{"num_hidden_layers": 16, "hidden_size": 448, "num_attention_heads": 7, "num_key_value_heads": 7, "head_dim": 64, "intermediate_size": 1792, "vocab_size": 16384, "hidden_act": "squared_relu", "norm": "rmsnorm", "norm_place": "pre", "norm_eps": 1e-06, "positions": "rope", "rope_theta": 10000.0, "rope_fraction": 1.0, "qk_norm": true, "attn_scale": 0.173, "bias": "none", "tie_word_embeddings": false, "parallel_block": false, "extras": ["capped logits"], "init": "trunc", "init_std_qkv": 0.0276, "init_std_o": 0.00488, "init_std_up": 0.0276, "init_std_down": 0.00488, "optimizer": "soap_variant", "learning_rate": 0.00453, "lr_mult_qkv": 0.7, "lr_mult_o": 0.731, "beta1": 0.95, "beta2": 0.99, "lr_head": 0.00765, "warmup_steps": 45, "schedule": "wsd", "decay_fraction": 0.941, "decay_shape": "linear", "final_lr_fraction": 0.02, "batch_tokens": 131072, "max_seq_len": 2048, "doc_mask": false, "train_tokens": 367000000, "max_steps": 2800, "dataset": "wikipedia_en"}
Each number is 128 + 24 x the weight over its row's rms, rounded and kept within 0 to 255. Layers, rows and columns count from 0. Numbers have three digits each. The size before them is the row's rms in percent of the matrix's.

# layer 4 attention query, 448x448, rms 0.0636, rows 0-127, columns 320-351
074:097106144126128158106139099149142141108113100126114137132099107187167128123129136126137138120176
074:146088092137169122130110122102126150097138138085126088127122153156129168138107178148155145140109
071:120097153147166123123167116133122134119098175171092131120122153121103109105118122088181150150129
080:066066157122126149145151161096141123111126109155162137136106140059093093168165136113123136107125
078:073096124100117149140103114141091113136169136084105140107109138175141135132147116136169137143144
085:126129091113132185138128096141113137136108088161096148177149154113123123129140165100177130138163
087:138114136145127103133111152119168149117147112097125127088101091107099127150106110154147160097062
085:145113165118173083120179165077112142121121121108125167131137126103095143141127106102150141110138
094:115099120156111123107145146109160100134146175115133123151125105088157136128162080139145132119103
102:134129111180150133154135126106134125112115147152165126125147140145119085132092111164126109108154
094:156113127148097130153121155115138096098119164128161112124150131178177132102099110123120094132189
097:124111143139140152106154105067114172146131080118120143175140115122121183163141119125148136128129
090:150126130128094154113152105094134137098107144127157162088117119117106146127147068161100124112106
099:139142119125110151160129129143150126104089174137153123134114127117112088145105135120151167137131
090:181112144136147152127179113083161162129164093129110142099137126105128156139116154116109142139147
094:146113130111172113152154113139148139148118074124113155147089105106123088092122139115089138152131
094:145113110121121110135131137114130182133188120098132108102129105092149131114133109122125125139111
103:136150076119119124141140124161098125127117153120171128159073134116101095122177131111130116114112
098:116121109153068089100082143134105102146147128137168116138168145125153138125139139142165173141116
094:177129126140119107132131122102138166133139116141143132151130140158134166109140139110127106148099
098:125120162152107081178148157125143172134135147125210116113146130094090147092134150105060161115116
108:143106153092103096191120116139124091161141088160140131153112166112128093121141114122161126173122
104:149092088111114146112140117117118121149146160136098119165125130104105119130090124131117128100089
098:137119126121090140123107135117102130148121169161152083142114131120151139111145156085103129112107
100:128103139115148064113127147136185105130094104107118135113107115124116126127101150119141119119136
107:136114146124140133107101091159177163124139140130124143187118164147127106106134160143122172115197
095:114142111152107162142125128116120116153134113129127122148116136111136145144088089071157138094150
099:134140145135152109184147131167111125115151125092142131131084091137119150108139106132090114133121
093:123121127149128154123135123109148132173108127119134115133138139132156161126114136136147139126122
099:167128094156143126079179094164123129078146160164138149121109126135095128122164094125133142127123
105:146114114120097114148105120130116119172094149144146126103155106103166118123094152149127124175118
106:131149110117171142140090090137145137121122112121138116150098137156151164173141162144119114167125
076:121088146115139138152153119132115135118071123114122140136100103167079113191142180128131168127123
077:144134149148109143073185129158146171143130112101133121099157125093103139146081140098080134126135
076:203141136126106128108132095152192149114109116123114106174129112117162124106103147145105152147113
077:134143135112117118177118114122086116116118157126124117137124146167128113115095178117161132137116
079:120134095079130129141107129080170131174123146156155127143125104147133138154144129124120150096125
082:125131099140112102109126094170139122136150118110089081156139110164112092138149117128129131176110
091:158148099086150121150117140138146171092098128123076115104139116173131136122113137178114107111147
081:155107107105116129158142128082132116160101146143137143139151129151140126174142149138152120124145
088:125120175151097134186132134095111146129160171153159143110091105154126110149138132180150124096127
096:130102069128098105139111096158150131179135175135131107143157136140115069118097112130121103155186
094:108098089092130156128115134107097107151078153140099125150109151055101123116166193170161174107081
087:133125112101132120141121152113107124111125179171162146115097109112083098138101095123115102149088
097:139145132125129124118136133158149149128147159136129127155158132086110059122129158153102116087131
097:100162130132128133111071142134111152166119137140118155146137140101151098110113181095172127125115
091:145089095111168108103132139094114162097111123136144145142162066095135139127137088136085119131062
098:149135132123170098085123128136170162142175104124123145127131140143152110124107085139148134130176
094:122122149106145132167110169115115156124122133134155105153120167129099118125137134092127132111121
094:108151137122139105157097088066120072130109075118110132124147156144121169124152146132135108105093
097:153142140136108117176153167113148149146137152144137129128131150117144112097154110129116152101111
100:153152128140159122120124116132115121162117107128121155153143157133138115142096129143099105129150
103:172154081119182136089112111131107113111163125147117127145094099150094112154080128144114099131120
103:153142077120117118138163149157154137072091123105127155144117100149130121151104145074090108138116
098:135109130082168109124129124142141100060144138117106144118093134131115135158131090134169121109114
113:102142129120122115106112161134156145134122094144152172146135150138154123123188107119096105126155
103:162134180114200134119126064122082079112141085148137099131161124175121166121102104102127136146111
097:126148117171184130155125128128139153127115084087143124083085127140081123138109095129153129144144
101:117092139141173133113138175160117150123111127129185123116109130136084120102076142112120093113101
101:125096147111145135147116092105162120106110103149141138136132134143138122140121116104129133113133
099:160186099107119171096135130123116110083138106131114104132094150127134129129115115147176141103071
095:132126092133109125115094166110126160120128118138134154172090103116167136125152132144129166133170
106:125106138105110123121125093106120110145188086125122109150108125162141141093166160119113141128116
109:128143125111204150115107127118098128129104111104113177121138125133146155113214119147156121145126
068:097173133098135113133154094135152102139114145182126091126121135127156096131130120101121106141132
066:115132114160130163132126190134122121141126151129145099139135194105124145116137148130164115110124
077:172117097117111122091103120087111128095134125171101128143140121135079125160115130136128149114098
060:137143107152145117162132151130129134140131138167148141134126101150108087102134135076120127126142
062:105156111117143114129108113137141138145125130083145145151123127129114122108125145089108105112144
068:138125162100135104137139149076117093088088131097120118134151200140117162133134076104149117140139
067:091082121133152123152133152146167156069112122102123141112144078124118130155145168104109147109130
068:093105128091110135143086169124147074115196133117175132116160171132104130128162118113132128095145
071:135120134162110099118136138118148133082166088122107137143108133119090145175118125143142132135129
081:143118127136139121138098128088108136126150144141092126161073133200153145133176130148136128077133
077:161108138138095164124175141136145125147122096154138079131089110161117094139129124096100098173126
082:152093129159118155121182151167144152134111077165139117146127147118131138136064092145097126120140
073:112117114173128164121113155174072170124133099152125092117140170158136144117113131156128110085161
079:093147109119182097103130131165122116099113127127118133141174130135090164143115098146135105087120
081:116106119142130140142167130103147154111086103146132119130135114123149124113157131110165123108177
081:145135120108125120096157107141115115095077113167134124101105159126156117136086106153143116199107
080:150126148130085160126127089123107163092123198121148122143152134127125174146084118115160123144096
088:129111097136109163136124132091132114132072091150115123109151137099143134107126117135128116094209
087:107132152140128152115143077125142152121164114112154130128106112116110117123155130138122110131151
103:130143128110115138129136165131093124144112138089114171137109180123126178148140130130140159146116
107:079130170136115149129101133125150107083171133132122136110136126094130094129128127072121105116117
121:121152088145158093100174123145062155114107148136061127109140104126203124155134132122118153149115
127:121114131132078082122172133108128153112161139092126092091077138122141115109140157146120136124149
130:139141080187153163118101117154126160140141108092124128122131139151129119121146152086100126153090
120:122142187141103079126116096093125150129094179109132114143118123106119139100145151111110093173148
129:136072138126171144117140107136128158124123142154130147135111126126185168106152112129118132128151
130:114108128134130133139131119153138124099159161115140150126161167072122132186139099180131106122104
122:110195133117129204099088136159175115089147157117121171136095103109116111124123100102118122148111
126:106091113143154149129199119115127135128097083121103122116126120145136153141077089153123133126130
124:138137087136104140198136143135112141143116121110113133157110135146140128084097113120134137099130
123:138126160099146108181146136067122152118091106156115185167116079152144137110106098106111130151127
122:110139102130145115089075115102127130115132136152122130142091154168113124133145115156147124106142
062:147176162130111104180084100109121123181126139167149129135117145135141082111135124089142122148136
064:128177193110131119161059118127122121152141123113171131161126134130120117157127103157122134103128
060:128135133164109150124096148110142121116133097101173149106138161132135074148121143126157113159142
067:146077095122142115093135119122165195116130107129083163165128137165116092135144070162139130115142
066:115134136117160118157111165139085118156131092100105170148132114184137127113153104162079103178144
070:136153146108153116119129110130141142141097145128141116106127111101117163136114151133137133152134
071:137149160122134083116120110124124072116123126103140095130084154109156158160108149130129157125111
076:123171177134120126179133116113124074165107116145136099112127153119163128107110136111125132131121
073:095139102097119110150124138089109140096125113129152140112153170126111113091092115126180134083130
075:111112148127128087133118161110139119066121125132124141126144169081116127137132147107137150119095
078:143149089139138129084142129137141153090162116081091138107120129128122157168093125163104093103127
078:136149121127148166097133096120058151140103103133116108152115111150121103157121122144136082157155
082:140112071141112140109141140125121135090120102114116137119153152134112132137128111126135126135115
081:173130127156092139126155102113119132151098153133118073119142137111153147108130120150127149141096
086:163166152124153135123126059145125128126100096120142087094140117098120106121125151101135113128118
080:149109146118111111184110117135144091108121137158112142141138158148169122115087128115181130154104
089:124133136096108175149111158122149119135203136109131130124145140129118142114113120176098135102103
088:162131158114159159103115110160066133160110072132120142148123156148135137126115141145124111152135
097:144119084134125076120094155124127100117172176150138120125114119154139142096080112143164119128127
108:147168144120146131102165177095105191159082132160155119159119132119121157121154132130144099124174
108:115148146144119154139153154095147096174125152115130093097118091096133109090151161176105137120105
110:140133173107122123135154138140170091146076132118113127156097138139129111147130150142095109132132
126:097119146163146136146094139129114144112168133106122136125133148144097119127156136086211118132170
126:143107104147132138128135119111127112159134176127126119128153112124132083146121106145107084165083
128:108075109129159124131100116120110165109121097136141148112111104120101132129168145161098119112081
125:127116069127102142118138144118147150142181140135185144109155116075145140120097117120157129153129
133:157094137118142141144147156121153102134140118139131144160118142146086113123128075115122086093190
124:150127172148079176088105129124130143096110141101137163156153149133130140086090127176156177148139
129:121108135132134168136111111158139132111160111129136127119152133081125191139105149157125112085120
117:098115132101169107116121147149134122121119152101161079104156145115178127162110148104088112119082
127:199164138129100126131125114156143113149141160156140129112097123115102111102134073102090101157145
127:099159118133161144128150152122120120136124116096130130113137131066121133124125126114140130159132
# layer 4 attention key, 448x448, rms 0.0632, rows 0-127, columns 320-351
077:121142190178163127174140090104142130131146168102131127120092143120094111124144100104132144133085
079:092139139142089167104146126106144101182119148119134181127163137147153133136137120163125120104140
075:150141107122156141144089144149150111094088089177129133159123150129136154142136121106116178104128
089:192114152120152100135134126147104078125093116148141147112082126153152132112077154124137087134102
080:115182112122105158123109145098148122151136137140136148136130096099144113120114124120074101115157
084:078128125098093119071122124149144184135099118121141142171111135099175103170130103137203132104154
087:135099115155126071136117114147138084096144157165089131149075166088153143114132139141142144096150
084:104096090157150168143095150148122118106175160135104140093124126116129105120113103169101117132170
097:144104152119157136178114112131142124079130124148115125119085142148125170116094105210122119106146
091:108124150116122115112116124154123106122122104142139132136148121085141107091102105118139142128151
095:126079134125173116173147139116149104130157185154117138128149125081110101108098129122142116111141
085:120102128171102129104098105135138092138152160138115115119128104128111122075126103182154122081082
092:099095121095112137137132159133117106146119088169145081124162120104139134128127118104135160110173
098:128091114119089160093151135139127091132096121160151120196163131125132120126083098130064166103155
086:117136148143123162128108125127160162144180112102093137106126112164113121106155115151134139102185
093:137166169129145102152099136052151162159075091120084147125119135108130117151139173044136150149120
100:129124098123129113126108105161107149112111113155126118069097124082146162118161135147071137160138
096:136183107131128105110129049132142130151120135129158113137103115141131128162150127141083105147176
096:153124111176136113144094112148110128121148157093134131143140097114142123071099111137142142125134
097:105146112149159118115117109145144172096180112147125129184093139138128160107125109098108129160086
107:089103136138151127155143118136118133099148129148137107138126114108102163112112080097101129127150
109:153127194106106083135126095119123111122114104143154157120137100120142114161158118131133114126111
103:169158109090124110116105148153133137123135103107122137102130107102144151122131175139196142157125
115:107169111132065111110112144123143085176130181175136139119150089106128139113100131088111128131122
099:111117137085102114054119140143127104181127093116088137105125104135171138145106135085156078107115
112:156094090123123130070127114150123138109127112099138121125095115108142185140127192128126115085158
109:118144165111114126166090134114072102142128099098086150110128105140139112170125107068113129095133
106:133119141158136124123114101119134138123148113097140126089091094105117109108159090147104123089091
094:135128044120147147157121142080135076156143143146135141147151130100138102150074121113110118150115
108:144137089129173149120179118158118156093149114162135154133104147140125152134106162138130115157176
101:161096098123130097122137160184161104144096109161124110137132174113125137144082131139120177126145
122:120136148131120126109105137133100137210122072134138142114150137127115102134174107123139118125116
079:149114149084159130107175120166122119118129112163087112133143136117138122101126127093216113122144
073:073101147134110143173119110150074116152115118135102125102128142107134116160141170134101120128160
078:086112099117132139115114133092090120116107164120154147103111111167142127087160170092155138109112
080:117115111148111137099121152129159095137131122135116110141135116148163138136132074116117115135183
080:114144133154058136101160106148109155157150135121120088139109139139117151183180127153120119106107
080:136147152077154099100106139117093150119117127084126149100129124118098129143082124144156111151101
093:108118132177134114115116161143157132116131119154133162110172118163146140137187161128114147137125
093:094120131150149138089169112159153085146095141117145115092147107168087110093183131154138138147163
081:103138158151152110116134108144112136168163129145125148117127132085152120140089157117112151140129
090:153119146117117136151120123141086120154165082122126166107126116176125164144101138151143104118102
093:116128096120120081148159107089142168120161142106113162145075125135147124141128100139119103098167
091:139107105129139154150126088151133156095111127166162136122120121133174117150148124084129162127152
100:145114120127104128132121113134125095162112098130154118080131137145132127143152114127121112174096
101:146159089100088121121150103125180139105111126109158157099169145145124178090153147165138129153162
095:125129175123133142138117160111103174112105107118157120139158131134139147127151113107106128145125
092:084154113163145139158136128138130150144130093142108130065095139135113130137128085134095075159106
100:145097120121116168128124133163140128118108133142154098134177125104115107156119127151121150129081
101:097127144123107121090090154100145148150103053100133096135145122160114092105145111137119139132098
097:141127130115181114088101173093108139110111140117131122132085110147160130092132174071137136139098
106:153125112142150130148123149124195158154125106078145108133099132173117104110095137138142125136075
114:140064061138194122177128114132139131108138194095142140141139142193102114136143139117125115156165
110:111127099152102093128144121153153142122107139152134164119138110158097134160106099108120133125135
102:104079144115155102090121128097146116136127175075117128081100099116142155107127110144136143132140
106:105124130145145131085126154094125178090140096156135136123106127120155157135164091122095128126147
118:115148081126124150106132091130099113124149093110148107095095098131147158160132093116121119128132
100:130152121151192142146137100127144138144151124104096102134136103134085142167109119120150142125120
108:113121101144181135104105147121142128100120155080103122120117106124111154092140121155123088094135
108:129079133107133125145134093137135119113146129119159121142119113144174148160135092109110144162149
101:149147159110106150153120119165125136135127131154112130122119154122106104090097101112138121110099
093:113160178121131170136118145079114191137140084111159100123166110129149110138123111118163155162154
108:170098125118187143125110139138155123102120128140134090118122157149139143135171144138113119134104
110:121107095127187161106104131137156145159146093157118107138103143143164140140150102150115135154118
057:122127157149122154111118160098124164141164109068078164135142124151130158124116108131129138159101
064:148128156128121121135130155120133135152177105123126148114122084135162125146114129128091126144137
055:087150140163148145183143141172154111178130080104131138122153140090156128074123119139190120110179
064:147139126127112142139104084129112152161123102113129119140104106110107152160125140121083140122102
062:125109107143137127104154146174138107125132125152104108107153104139154138128124086201152136145135
062:116098111144110156106107149127121151159148145163132123132101121135157085092158152116121145141125
063:141163110075105121124125154086096072163137173134153143128098154138142134131135114136153146140132
061:147113104137121108144141122094109167119101145123063125169124128098135127083086126149152136152089
072:146120126105146171100134120134136101128096160129103112102135108178159116081115113114124136140140
068:133114106132138146083125117094155118135117127111148146091171131100115112083076075117147115170129
071:135149155101172133142086100127141093166075138112162160119121143119147152148182117122171164100142
077:126130147100159125119099122137115117116138124083122131121117101143117155128137120156185133135149
066:150138175132153140156119122094144085151129137134160141138109078108149096105075113150106101148143
088:143109147095142161169158152109112145169156110110118121128128130113139124133119116148152127144159
068:141116107127098141119082181109117090126145152165123137112109135090113133129138124132139124157136
072:127107105139144156099121119102103177167195088121107110155134124145077163108144130133131102081143
071:111157087136174114108135145124128157134110125143106146128102149109138080160129136080147100137115
082:081086093163147119111191119100136180131175129136123122132120164109122109127096082142156121137117
088:114140127125120138104196116114127189118130075151084125139132168106112094146120118139090148133117
106:097080109147111117158109083135135093097163123076124161098146142115135134147101122114112153123105
112:128114171129108115154093116125118123122124145105148122130119144123120146155155148053128114125133
120:124121109150174121137138139142060163104147104163118121098126085153158100120129120114141161106125
126:144122111088085084111168111115135143112102129113132086093100124095165118114111134176070149124118
134:130147108150122134095092138137116177131145093102113120109126149141136139103155147084119148124140
124:148133158127091091137125137112138140123074202103127119164108124145127123110120148114125111147173
135:118101152120161138139130125144137144113126165172108136136103124152168145132149109132060138102110
135:107109133138144119138117130135119115098143158108134146122156145092137129177148102182141123142088
126:114193115123140176108094126147170108088138144113135159145110106087124126108137091080116106131137
132:101117112162132145131196113105113147116094110114098133118131134153129148150107075154116142131119
131:124139100148113139182139151122106128142122122117104144146106130151140131081104114130122144118125
130:123125174091153127169149138087131139111109093158109173168111092144140133094093111121127105158132
125:105124111134143118095094117109126132095113137138127142147109145185116124109153136125152113099139
053:120095121142136150106152116134145162115089120081109140081104150093141204159123148124071160112134
054:095092102137160160110173106132118152121106154137077130102140156135141115084154134084115103141146
056:136094159107127121107145170125133146128159135128143081118125081137095180115153098126135157076098
065:106175131122140138161127133163112072147137133106144113118150099104133147125103126149128107143142
058:136105136143129156096131138097140138077142121151135128130147173082147118125115122138207133082151
059:116147125137110140147143095074101127150152131127092132121124165142139115119145136105109133148097
065:131130088097130159139141127143132182123092181163094141092150119136105098095138107091136119150139
060:138125102092158103116101088138152193094130163077156136150133097117069139165165123102118157166099
061:172099119159167102136155099147133124116106134099072098146159148123136126170113106136080116174148
071:155099066160135135123132073081154133137090116129144114116128103157129104118119142101112079124160
077:138086097157109115120142123129134089099107103153137132162174124147128077071128116126146115144142
069:165096124138135105131156139083187142115129108169108122147119146134147144100078085122098139124091
072:137108102138167113105155087133122157114130077138120121143143142146108108114090130120136104102089
068:060159117115172138123085135115089131128086148162125172143103132147130124127129127095121098106150
085:105116106173136112124182149124159125096112141132110167164138135177147109132144120089120160129158
071:102145104105126128086123135121100119093093105139109099103150125127126113085092151119118079140115
082:151106143134149116147130078135145143109125139150141130160128137177106111109069109094111083137106
076:112142079129131174117134106073139156139123112185112129139116148106171131104108113131131124086166
089:116124145136133131153129142135137126153188140092153138119121110158099104132152176149113118094167
091:129157127124118145138131161125075106144094166085139134169102167125124167134158117137129168146120
103:089140186133134158130135093128146102089150139126119120090128113098175102134141098138132109129123
127:112162159168115105130140119136105122141090137092090122116110105116166113155151162100090131127135
126:116101130162107094130132142118103155091176140072116121099115140128129111113152154107187129134173
127:144099062183139146113138144136119135158175138092110145118155135129113109116125114118110082172070
132:112091120115144101124108133130125172091099121134130125133123103120110140108169147147069111140079
131:131124077156106135123148140140149167130193139138188144109147113083163159125097102114135116128116
135:138091151116147142150159130147148087138148131129129152169140144123093114133135066115116096124169
127:151146160136082181090077125117128141083128146124128153167158150123122137084107127152152150122104
132:107109132137149178141150163143126135125172118130128130126147127101124203130087117171130127086128
124:117117135087167110114132140153129099132120128112153093131146130118168131148089141127098104130094
126:202176129107126122135132144140149123155150156148144146124112129136107123097157076107081108150139
130:106152124143156145134145141151110104121109133093125140108131128066112124132111109126137131160139
# layer 4 attention value, 448x448, rms 0.0621, rows 0-77, columns 320-351
086:108152104113108107065124122156164118089096145163092122139160139109142169124145178119077133146090
090:127139154138083100118133125161104124132115170115128140170129145135179141168120120160147182133104
092:192148124157183116129177113155124120129106154104128122144134097108171140131117145095128155112134
091:147140108124141125165173136102147166141118106116118139115112110126152153143170117112094122125142
089:097144104097108110144117120126122078116120142151150130121109129155157141127100153110127072064126
097:149167153143155130163127168120120094107177107169146132116149124142142098127113115115101125145072
091:147129138125099140136141085133100142155120137145076102195112168146121148126120123140081129128120
092:116112102143151150148097140148141125121143149162119120109090140171100072139096080134118140153117
097:165097125136113124206114143132128133096161135121109072168096118109148146088160089109084119162115
094:115140109151140116101128155172121096122152121143114172152120102164128119099103113152105115115102
088:140140152095108144145159133132150141115149131081144169162134151134078081162155131139103134187125
084:126108140067122163147093159077144123129128128146154147095126126141133108065150124123140169128151
097:162163097140123113103133084120131146134118130116120142136151124166093117129166137149090095149151
095:153158097110112157107155164118100138110174114103134102129114084103146122126103121161109144125133
087:114116134113132147081125127112115145109184125098125124177151069084141129082126119135144137178148
098:078132147117151150108144123126147129160125130111156121136119165144147104089104131134085135094099
091:155125126145138140147115097151162115116130135100130114166079125145100127153095151107092103088146
089:151089123114090130057116163148136123106156114095158127076149144173114168118126125102116141130128
089:103168157176185110172130099111197133139111134120148148071155102147109119121079130105132102090124
092:114153086092130149132119119127110153122166133099106146134064120128119111126116178123128121121102
083:130097139121148104107119100119153118135075133122114152089122137129150139134115104074111094109116
090:142150120135122122112141130134113147111158123105135101123161117133073089101103092163122110122119
092:136107093134100115123134093163118157093128138156111129154124113081093126135133107113098129178099
089:076120099149126137156116109169145154116116116143108126136103183113144105121113109117085153144160
092:132119131142138109141090110065124088159139112142162129112155126124106157118125129135116111083119
091:109140131120092116140126141138081144098111136168116125120133138130104086125106154115121160150108
088:113159140126167101117124080183151115092086152158155145169078182144124121121141141131110131085129
090:137111114076108138125120084147137116087120153103138093130135151114150116115145125107124125138114
095:122142103111092118157086163163101093130186158148127133141094113093159104153099157097133131129173
090:115127104150065112093145127169117091139107133100130152150124092141135126144154126131123138150135
092:093153120111087143120098098117151113127104124125129113152101129110133125173145131112131101137161
089:140114171100134160127119129120116171111140137146128146128157129138151126149148132129127128116174
092:169145128118123153150132146106111149108165134097142080170151094067114122124147159123120108136167
100:131125124165134094107152104166133128134119182147085141144099151101115114132152129101128132118144
094:132162150119152109133121108105090126092130113124153138137145131114158125113112181100110154140127
092:143108098143169146127083132128102123102115090174136091144083157128095126155112127146136106096093
093:139129126118148100105137119126107151185143125127131111106164084163163156093163114150161128153109
100:149125099148132124167129129095112128101133141108167147115148110123106117137122104082112145131150
091:143159134121171125132094144116161171162108129149136110081118128172119145115130123129139118097170
102:087167148151082096097123148116131143101170135101104149141168156070128162120177064109116125158154
099:174146134145124108076101113145155151160131164089121142142153091128117132120111144152130170145121
090:118129109171122140114110080146127111114104158128120145163150119137142103121106136137102111138113
102:121122102156115109114126088141154102135127096138128113130099136125105161149096165115107096146123
100:111102134133095112154130126119159155080084165125135140189166160154110098117129106104124154151154
093:109138125107121134160105166099143137105112125105141101137127143082165135080115127164178175118109
093:098115144150105104139153169128105176150073122161123146095100117135099119144118115160087173129162
091:146128114158144149090134139132119127160111139122119130148152141151146105114096096142122180136119
090:094148095122112137146128180079069104146141122104150124152146118168161114103124147134110109132139
099:136144070122141148101134099149123173078135127069150122129141130135150111163148106133074092157149
086:126110144146154152108113145103072124147153106134070151134093106106149090165087129145149155147114
097:103124097105085126162115108149114153131104136135113115145102114099118135166142125159113153116155
091:149081133154150123145119138118189131160105111120104117139138135151130109136112064138116162097099
091:122149161126131127138121166076113145174139119124163128134131096103124136116099119138161140090085
099:159148164143134133125154113162123114152152107154120119138129155136149160102169090134150115118141
101:110109089142076156097098112156125122126157117133117104118125094122144148160143147085172094130121
095:121143135136137161116163135146126126101125164135096108124127143121112106172120139124098160175151
089:110159118140106161127144138176114149116171105114096158145123134106124166120111139103144130152181
095:136138166093129157137127123141110182132121130118111125144152135104135128114145127156140134160128
108:172123111133153143178109099096144153130108128117147143115137098183115150128139124109101122141165
089:099168106135122133128119156101125126129139132134104166129108171080103104107124113121130134114138
097:152152159152128146104137170125141131103158172107140131124130151135115093094117133172140153129126
085:142149110137106136143077150102158164080080084094128138101132106195118111139118130108105096126179
095:097094129154151091120153116119107109143118134111128172108111149129144168129129098125154089127116
093:113132161124137114139146154141119144166076131150103124136145128103115130102143152143138130100150
103:110142115127092098129156085092103151122115116136083188114118113127089155167162148130111166134142
095:157133097111131123079113100157157146191114086081120098108107119149145171150144143138091108101121
098:137103139115098091133154143106168115140104147142122153089168154137130172142127163129161133184139
107:173165104165112108158141101141105168127116131115120137125122138159119128120170136114149118122107
094:136148144186101135137171157135128091096114143156092123116113120139104139130095124137122112110111
117:121108088118174114138121138114102149164133124129140136157145116163155139118115105113108107101128
106:123077135093119105103071154172100106110133112102117174115103110142124120140121139112096107112119
106:150144086159112113137090134178113135115118120144146125101150093143112116097171147072145109151161
101:172119149135154128163112155123107118159151128123155106156166158118138129093144109097130130111118
102:147103108133145133160160151073110135124132134079110113140128135118120116112153160100125132136113
115:117169103122112128125157060133124128099136151118154110110088136179144105163161140128106129095143
102:143158118152151120143184190121107121143147134131138110127135139143138160083100102145148140138153
105:133139090123109105153119135134144109094118126168141127116105141143141141135139133156125149165156
107:097169156102129136109135126174133140145127175107108132125145111084139089148143146158096118106143
# layer 4 attention output (transposed), 448x448, rms 0.0555, rows 0-76, columns 320-351
090:175102116157103134173108103119115109102126147078164111144101121139120086161115140143109136104117
091:125146113108130117174146150135134142137118129127162107135083155141082113070116127098110111127151
091:102105106090125166117088177116121157150134137148126103189143134141099109126135106160083128141141
090:098099130112117127084134140141152106144138153104138108154153166149175105112161145113126112128160
096:138114113152154124120126108113154167130137090114123134126126087134131116143153105126092190143121
097:126110149108183094123132154125132128109148097108153100130152139098125145107144111126087121092132
088:143107078126073081141154149126126143090116134111157143097145119100113101129141137127114129130153
099:110137170146089099109103138119138158124139118118148095095145096119132189111188152106140080123157
096:112143180074125154114135136139109118113125150144112118075149095127117155110109173103133156109097
096:131102114110113162187131155142113162106114168111127110107146125092122113117130159122165155114108
093:140098118168171137120119110083147123128164104118078147061105159102087165118126101096123165112111
086:166146147151160110151109109212148138115132089123142125117115090100144126135108126139097087085103
099:088113133108137139127130117118150137138121113114149118129118126132133130148110154138148163175095
095:112103152152131121143151154114146117150144141157130152102133149173150129101148143119135143102139
090:168102141123157069165141102184123098134113128135115072134130128171140088145109139134123094102092
100:150149097139121101173105093138127132088113125141133145105113114134104150109088108142127133169115
095:127152151114078142132140140122172111174122121104134139112138168100128125106118134107129161148124
089:147164128143146135166146176121091128139092149103086095118095120096134094113122108082119084134144
091:110091113130114111091074117153103123126133114135127109180167155141106141131187135138107153137140
091:118111142173119123110125070107112096180092122110115167112115131099148087148108111117126162138127
091:135112124120125136150170107154162174141166122100114114176096118096144131128135159174120114083094
097:099133166103136165109130160128108161125084134157121096105126140138101135112132206097112154149128
091:072167139115113108101139139148096110142106151119138133091165147165184157161124152103135106092141
090:189182142108108134151121170146107093130144141119135102093100132143120174128132124111157079117144
101:093130138121114140108142124191136146121136143136146098137134117160147167158115144085126161146129
092:086114119133156158155127120138169152120136169129159100137135145148144111147141091147161132111132
090:136108111096100112158161159107109108161135142110105079063131137122135145132139135115137148147106
093:106133129113124114147121113116141118134137138127115140083167163107153140112143118133096136180144
096:159121188141106111108116119118139095170105134151166136101166158146122136113116075093143140136101
094:150165159147197136119101133105110103156154131151134128100145197130132110115084130120155105149128
094:093105118140097158097142094141098134094182141121140129125142135123101118100112144130162155137135
092:170174116135104147105150118131121096129107129119145138098119105113110135115090131123118143116134
092:126125119150119174088165119148120134143105153133125166086122139122155108093102108124164144146086
100:161111143088096107110124066104111134145151124095144131119163090126123131126101133118126134133163
094:180125122158149132090144122089152125123132106134093104123158096136107139077118138137074129106125
095:119162132119110094160132156158160133113090136126185104129097093103093175089136109129124100127141
092:148135132130079089118122125132167078043104171141130156160076153108163087146095186127129148129155
101:153102116094106121143153169121125144174082141172123109125137163118143146102106134128123142131184
098:110106104103139140108120149209123141082162132130127111167104109116077142144137112085137116087066
108:175107161101174113110127125096119100132081179120130136142149175150134081144102165112138120121121
097:117086114168091133167150119110114105133110091122156113114108165154142126130169132089132126123162
093:139110152133107131138144113134084126144120080121131100144170169119129162128116121101139141171151
104:127141131112132104135137108113120144152146142130151147151115081142142148083168121133106149091145
100:149110116147191140125080073096057133153135131099131127082128092096107133159142125120116131118122
094:128098177119131100107146134125154081120149153156150146103126113175141112153135152069147088176175
096:121136104137147125110108147129116062106142088143131100128172147104132103119115150150147141091119
094:171125093155119139150156144083167149140094099119110144122132079138144128141153181138161153130171
093:140108147120162080051137121114124113075147134114127122100134157102120133119141123132137143143147
099:157134161165145109101134103120139102136141114124100149106112095102098147121111135145131146125110
088:130103110110093118125146102143121146130111119114147129094158090131107160131146129073125087124138
094:181125117176106148119124120147146075083147167161140143129149103177131128114119154100142153147117
092:113135114141094109124129164107115122093150113107149138135149131112096159133119095156109134160165
093:111120103133147151111153134150155112093127088131122133138110096115144127131163132140141106124088
097:107144111113123149102121203125148136124126146125132168140123116117132098139098132102129137132131
100:187118178164145116130103156112142149135087193150126141131153129166095153114094115133117156128163
093:093109117139085070150100131127092116149116108114105129123108104136149130143143150126139123088125
092:130098141127108119101128152106151148124115138129119120120132155152119066104114108126127137135147
095:138132075110131108131118111116108121073160127155137128130098138122094111114123161130110112131113
104:117149077098110081115111131133170103144124111121134140138111122114123164151152111139127127155102
090:099088113135122151149114135168079131127103155126123124113104111189160113163149118120126135102130
096:105149128124109158114112186134117126150176116114122104162134169130076127140117137092199137126150
091:160093141142157136129156110111147109155151154126147138131138154091094142129114077132138125145080
096:109159114114125110122108106159128146096159128101146108119126137108090128128163098152159104139146
092:143093090168125109137128140139139117098187147121139140133130134132148082152154112137153125148099
098:147113196126149148130128151148136125158093117117153087130092088143141110144127089112090142105101
097:097177168136116151153097151128112137101093165129095135111121150123112098083113111091160141130138
094:122116114111138164151095111157106164119140098143134088139083091093136097104105106126115166069109
101:101128104088134148112130122129130097118134144141132150113116140145123147144111112131106113099166
092:123110120101181133134123107141098123153160139089148112135194142102129165126166137080145143143132
108:137103102148105134119131150136152099095167153119105131144104124133123099118128156167148156161107
103:113153157123156156161163133136122155100083153117126101102143097151147169132111105151131100111149
106:135154164130173123144094154119130159133135138126104172117113122135160165134109115156112149128149
097:101177130164144111121145164150144098141156138122117136114115073140124151141124137142127098119152
094:111125128098166069118106112155137087115140103162125126123112138144154110162094118161088145109134
107:146078147140115153152126146096132136171103165092137120144145134118126141126073139123169118184126
095:144114168115144131144095112144135143122153144155131145154144101124108071127121136144119104125114
101:118097128124094108115113092116130153148139110107126089125147108119105154107159135106102122113133